Each number is 128 + 24 x the weight over its row's rms, rounded and kept within 0 to 255. Layers, rows and columns count from 0. Numbers have three digits each. The size before them is the row's rms in percent of the matrix's.

# up: layer 10 MLP up, 896x256, rms 0.0598, rows 277-323, columns 128-191
# down: layer 10 MLP down (transposed), 896x256, rms 0.0417, rows 277-322, columns 128-191
up277 093:127129125134131123109113139129129110116166095134137109120086096131161124154083162164142090175148102121108105156111109132105116168159145130174128112154110150165131147112174109086127118119088155
down277 094:117102103093074120120126111118128137124116143111163110120125135117120157148133127165109157158114072154124150158135121097138111112144090094130108133103100150152108118098086133128127097115104086
up278 102:142125101111109131134112146139143156147175102135145150112141112123124106121110102087113121137177185135092169127152111153081165138072126151156136121162130109130101117137150113160097147124107107
down278 100:118114150153122140132118157115120141133124135065131129157133088142148068120133155150121102167096147120187150109127131140128113084111144113183078151119149114122098158094117106145151105124127086
up279 091:107150159177107117117103156137127115107120124113149154117128112122212110168139104149161140128140146074106181143118129122125124080130132148162139099192135160139151115182151126125153112138120109
down279 089:128145133082132123118127128155137153141142150115128139086098161083127167145123121129141112115107170096139137105156127119110143152143149140089111122138139092154153139155089115113164135136117118
up280 100:142094143140113113121107129081162130123138117117134118129134141149139140131127100137102155103102147096113166179144135119103148164117135152175141156163133151158152121174093115101127173135133127
down280 104:133148151149115150132167172191143178140111164156103111147075168146134098132142146077172092121080166120149117125118075118105097169120101143139108120108110117124124143120112148124126159167121144
up281 097:159159144130111105118102126153140164096148152133095087145108152137150108141164164126174095107121164136130145146125080119124138175143139106111129145156152102115165100110114159146148143130145118
down281 101:108089175116139116175138136144143113170149161126113111162143165135149144119143145138146123081095151130144096116135170081148114142110098151097122135162115130127116061127140142143134181118119147
up282 096:134123131157104134145135141102087121095105119165164111132095112167151138138121127104150142099124128099119160109110146153121126160144130147127131127123161092142114133115119128140061139172137191
down282 092:111108090137133142132083147109108109105154155183155131121122137150116107129136140139128075092089105119167136134106141110132147121175142086139136145131080159144117102152099091116112174125113117
up283 104:168127127152086135159127178129112120124141175155114148166081149148126113116124125122185101131120118115124138171121117115125079152117138128120115111143161107126148149155157131145126108105113121
down283 100:148150145145142138131112137136133100071149133113117154130124121124117117093059143169186130103129153132131138142173137143185108136146171118134102133088143133126101131130118101149128147094123101
up284 099:091138127135173084086134148143089112132127093139118133182105139160151091138128129116122148198121111126111129161115124120134126140117107089123112159105133129122150126170129138123110157132134115
down284 099:137097120103095067120148127108118106138127180147134115144141180136133083127143138134149089119138153152136100122138125130139167147101152142114148142120146140110135125109152093091106122149127101
up285 098:143137088144131116107112150109087137140120096107127108149103084136144121115143099162103108088132107129084105100168126091077119169142124105157111132129120122156108182134106101138117118137137113
down285 088:107147116145146127118114120089165162161134154132158131159144121107084169125098134091156125095101118144110112128130167133104134142149094137159134116157132128116124152166135143064150057170098122
up286 102:123159117096098115125096123107142139140123095159112109118066152099125182177135141136130140147159085119099114156109092146135128140117121110165137136151124155173126118143178139117089107146118148
down286 104:125124138131127108137148106117145145158117121156122100166145119142121112120153131081154145112152142125111129099145152111142101131150096117144132116157150150173151138127114140131142043142113174
up287 098:089110124102143073140151130094118128094114109108093126091162112135174110098163111138125142124113117134115133150175165116106174130109184091114103149129099097155097112086185126090115124126070174
down287 100:137118103150147145118128103142152166125123124148134125098091156115117092136156149118133128137147120088144121121122129100107112161127086148111128139135130114163134130102104112117132167157107089
up288 092:113147138103110105169113110164132102133152106133144110134139094126113150168139120142151172153192108153144151129119099128148118109140117160141117131138140136108098121159112133153111166136077131
down288 092:131096113146150143134166112112157116109153074096120130118142152121128100141077131110102134109109127132111146092128130134143127124130110131100123132097118093104084136139093141090128136085129162
up289 106:163071099135151105139140131108153133146150166129119098151139153079141146147125128141106144146154085110108161167126085164070112152120154147178114128130115153069151137135133170138143118150118129
down289 101:127169106135132127120104082156118116136145105092127128156144084125106164120150142166158136125183106129096161116134156123128124169117147123132107095177152126102141084131088138153127157129123174
up290 098:143176099134147115103183110109141178119108135140134122157072125110166140150175097103123132142119154111088134103141098182096136148128120178127162118136164156128146149080152153172093112142107129
down290 097:136126138115156100137098144150136149146153124127104130134141103113109130128114154135091111169151150078112084101131142116119089111152138088136147139130153121126114104114149109161163092080144097
up291 103:134141079160091141099134142154147123120153150112095098158109082145110110113131139115122169124181125101120165164110122136141159165120074110155147144106136102113119153128113089146173146132092135
down291 101:110130074143127131138128104134088114134053118095165119147129127196112128144098094141073158123129103097112118103086146153141094159131106120141180152145127137162130152141154130133128195173155132
up292 101:101067152149144100112133177150128163096147161106165098113143143152144126137173154130099119113151116101117126142137086155099137126123143141174121140167136113143117089137162127131148081126122140
down292 105:132119120103146109116118130110098112072109130093127124146095135140114111154125142151093147132156096092160101133134198137084137153122144169168173157129116171096151143142118162107123153132165114
up293 105:110179129117187146146096154138130163118121137134100098144137134109109107137123128120150099106141162126104102128143061131128118144118150124176131129111115130110146176128122172128112125129127107
down293 107:152125131148102087159140148127109130117095143132126140139093126162093085109134103093107071118217126126103112118146160121116141158128132122136127186088154132103103119106143106102140127109087184
up294 102:120108099156128139094130143151118078088113115129128125146112143110098153112141098125167146123173140122132144105098135116120119130143149172157168120155141114091146138102153150161154141139143132
down294 101:157144114147136140129158112120135141168134137097130096078145113072097130135160120105151162076131187080100107122131134156120137107135162133129140135125150143152133170132111132094136136128125096
up295 104:096184167117078113148094147142127152092153120119098132162171155105166153139144094131093160151109122157140137142084099136134105209122146113110126108151109093147154112135085131117090129109127142
down295 101:082177151131081112123143128179131128149126108108104118151150169107130141155143109109122128125163097134126097150134117105167112161151124130156161102120117129080148141091180105115130122139130114
up296 095:129141157145150126123152152153138139120172087176171109101093176113085069132120108096144146107124153140105142103135122125100125180121116125154109085122124161157179103153097107092165139116137157
down296 096:138113122130139138137135163152110143135155119132127127128150140100096160171112128137152118108129123146097117123152095109125096116088155181104115069073082134054115143099115134127127162130162167
up297 099:119165151130118162086117107125125168135145162113136145145102108132183124127178098093140115137125165118121114127141120182120108126145174140159138144108160134159126163198188121135097095152076193
down297 101:101119149104133133162140142121142137150145126171136129184146158115138131139116095161172117069179137093122115139111138160123166114134169156102098145090099152093151135127113135125115100104096122
up298 099:113142124149133100104104184106109119144148119140123127111105149111137139131180116126108178161168156141126143155145178108131145129103135122112136091148118112168096130110117102152092100104132156
down298 105:111117111093132097132123119111140095126131109185110102113141197151157113131137158118109108127110134174177130161114192103148101118112114166118131101158120129120117138111093155147135123072131117
up299 095:110144149153156098130136132129120117154122106118085117126140150103110146108133115140109131118126138129145139192104094126100097196164173103120106150152091122109189137161144159101124117145133108
down299 098:129114156132161172135180122139143117197114120112094174135151116155114103082088109129142174156135167091157143163113086142109094138145141140155109144156125132126122146111114124110101117089125130
up300 096:178143136178127120129122111105099121111164085102113112154182119118166151149134147139124135090161137119107144106124140151091131154120121103170187118157119118133139113154137086094135119113086108
down300 096:073142128111149111151122129147123117139102147120116079101153140149107124119133113103148156127076175094082101126140128105149075123114131152143126102140121159126100150153159133157110145123160152
up301 102:122144132132102153134143145151097123111143152098184091125127140145107111132178126124137149122119141147149162144128083125135129120146156117168122109158145172105135087091166123161128119146070145
down301 104:137090088097121125107162142178107097131108112092150135154138128123118150135158140148114128151096140151168122096111160107133108173150139121127102153148184104110114127092155121122115146172122142
up302 108:160125085114120181144118152118182139106101149078149153112134128115135142136141130143149136115134163114129121124128095137144129166142152149114143123115115132082123122102116147101157093098126135
down302 108:165112143160144152153094117170165099108127141128153128109141142117143130125116137111132144129120156117128140181127094177163102145106086114145107130120056148102124136116108143097068115138135128
up303 103:136113141163120082124128150123174132137136115166145136108151164098132111085139079130171148123113147113114157142164127113135146153131127136149128148109126152140111136117182154127166158142117135
down303 102:140134138148106161138115167166153122128119125133121143099082163122113073068089151116085133124122168091130116106129125120106158137151143138133110122117147118135093111142156151146149154109090097
up304 103:187134142110120124096157140145153112145182124132105102147112105119098111109121132135178150117137135111145146152079153125120115157132114107110087116122127138086117103151101111159123126130119125
down304 100:118109128071117113120122131139130109143151089122104132103058158082141090140123141102160129143121162137211178122100164103117122133126127161113131160170141132133159154143151107138118161154130152
up305 101:115158138109129112139105135105092169131140153144110094134133096130117108126128144130152101106106140136131147200083093111136182125105141142131080144123165146107115146124149153141113121174095100
down305 101:136150143124200151141144181161139164123124139127125106123166115107116090120141140094116124145127127115144134083104125123156137099107141126105098115137110172110149098134154132120122137146164095
up306 107:154155098153092130104115163095110147132155142122132112108129164097114137127161120112139165138129131138120156119122110131123180150148113106106139094096091086120151133138107144098155155132070142
down306 105:149140156096130117123124147118117106127137158130152138115169140141112116116173109164161141141158136156115126103166107117125123130134136098103160108105120109101183145177116129166124066100150126
up307 099:155124175123133177100129138124115161098112098133133129123096101148086127087162112138132163096123156102105155124127120123108113144102143136096138105138136178128151096120130126125104149122139089
down307 103:119155119113128155195088109124121146144091085112129124175147152154152090131182107172159164136093074114149128088157116108095112160142129113144106097122104149131138108139107137136109113105128166
up308 099:170158143149153163062159147127101110135153127127120109142099113142113171124167080107132153150148121129152118149175124139107149131146114134114133097163128127154101162141168147106155118137103125
down308 098:103101178139110126130135114131093136124127081155125128114124157137123173156142108121121094140135127127097114147116103140146080082118095108121110094105104120089149151078116166150108123127128136
up309 098:148139119163147118134117116109120114138112110146105120092152087092132162131152126120125139127140089109110185081146109127077151135098139142140138133159140152160126120122143144116158149146105100
down309 099:190145123140163164124177100122127114133159087138112130117147139117136126090153152143152133201100119138136085136193131125125088136079118114148105121086112112109091161131154103134114131103160060
up310 094:160121129166150075142130156172178157127162149118120143161095147140152138136136086134149173149136127126160109105125078101108215152102143140153084141128114109147122133120126121114121168135089125
down310 091:101119122139120118173075084186130113129153164113125164165101146132126124149124134127119104128119115132154102095089144187110076094151117137136100126110163118131121114128130160131137103118173138
up311 102:129162142150144101112136165142115121101148122122157124107150092135128101093138123171137165138137110093130142128121128114083132151161120124148100124115098126105119102126144111160110124126121115
down311 098:175104099098118141107152145115116119146107108142088138166162140116122125133146136121146097119158130139122094099099075103123152161142152151099161090178094144166132107081135158140127169148150108
up312 097:119118129155151147054157158123122096117131108120121141171121105133150151053147124112140117146160143103108134156152160100100138111118127170125144108099161143131142105141156159099139133195109173
down312 089:073118149102090130100133144143132105121150135116114169128126120155120195115105121134114126102118128117118160095122169109160098150104139139111075095132108132114108126101099156158144161104156148
up313 095:150139167150112187121115129155120204141127094108145124117134127116134127111141091165151114092114105113145142149118124165123109114145113176110115202132097097146131111130149143125117112145100087
down313 100:126092131116145150109159135158128163110084140123107123127133171110096127114185148136099114103156074155112093153116175143168117126165143127135124125073092129131116151114165152116119110114116152
up314 105:109103142131153107126133126122147159097173146090158091135097108117130143156118143139102117126151081133184151093112127138092159129114149150164136153116110130151161136158134158114129152130064156
down314 103:122092115144137153150125152146099130146115142161152172130130166155092162135123109101118136076107135110150095150123122093098116135108139149115159097145128131161101147122157144131133139084153124
up315 101:123112136137130129126114128141103159129171097122135110133154138125131169104150131104149151181170111134152128132113072102110144119148136113106107112168137104165112167135152109078117144166102136
down315 099:097104132121135095151100135087135123156159166146164145132182097148127190151108082115131110122133158116147150105151107161128146111141142149144134141088146112098131139113111139110145142108128149
up316 100:135104095147136146120140125168178145107133114131098117166105134138100129124167102108135127130136140116105143102137121128146088123131182143115105142140112107154112153118099129113147112129167095
down316 101:133152134094134116151122139153136152081103142142133095138137145107096115112108124166115136135171150112151160129132152113139140140156134146087169174120132134078155126164150110140139076134135128
up317 101:128128109174133155133148155192094184131183116091139157130156130169157133123144141121129153116103167121157108129132113135147138107086128162151153159137157112128130091093127134154130128147094094
down317 099:111122116160110120115155100139125105134146134114139147162127152122135130141115090144114148158103136118136156154154115155143115135132093144098191158123104137150092146075114158135108106137136102
up318 092:140123103104115129155141121132116103101135122091094120136126094110139109132135126115112163137115140096097144142166127125123086164090121144166150115164181122129155134069107159175146157132067091
down318 091:124116096120145120085142126124145136126129123126152129139121114119113146128142107175157153138172131091134124104120106141091131147124147146128120121131120117107117096129159129133073158101143083
up319 091:117154150178137114128131141165142145126125140125156127147146140111159110086117156106174154165124121155124158140129116136110177154110145136117096154190122136188101131149148153150155111121091111
down319 090:098105158116162136101126104154156137095103110095102099179102151155125112157120123148098109065114117114087123154128128137130113164136136113168080109112112127147114150104123138124202118127110116
up320 109:105118106134124140117124132174154138129131118183125088135142092115129160158130131163173099097148056134172120124101116152151150120133104118143173128102149113094135101142170127086100117122141122
down320 110:128110162111140182141061120155163169149120122118190113134129161108160160116118148125105078121124135134179126117120117118119125166148156096136142109092127152133137117136128162142137088105118166
up321 092:126156142121139157127104108131102095100130131158117095110127132116144165102119098124166171149142103116073122132094121129091108158114109139090132133132108139132109115176123164154125104158106169
down321 094:135119127173141170181139145120090092130120123180093129141103126110150118140125113146164121119198144119147155132118099147162124135175115153118131134120109099166101081123121129113089146108113143
up322 099:141129115173140141162111135156136128151117145126118154129114114122152157121136113162141151137107112109150174099148108143152145158160112150135156117130125120143113131110147131134092099134116154
down322 091:133099114172159117084092106091133130131133155114159154113086107124095109173103117139145099080117149121137122126148128103166101110135130107122118115135122140168134125135141145108128159089120162
up323 092:126111099140119087161151147118166136104166112155116115142131128092159131106112126113156112095159109120125138109144094158154125145128131156113166136175175118132139087105139172105094133117139122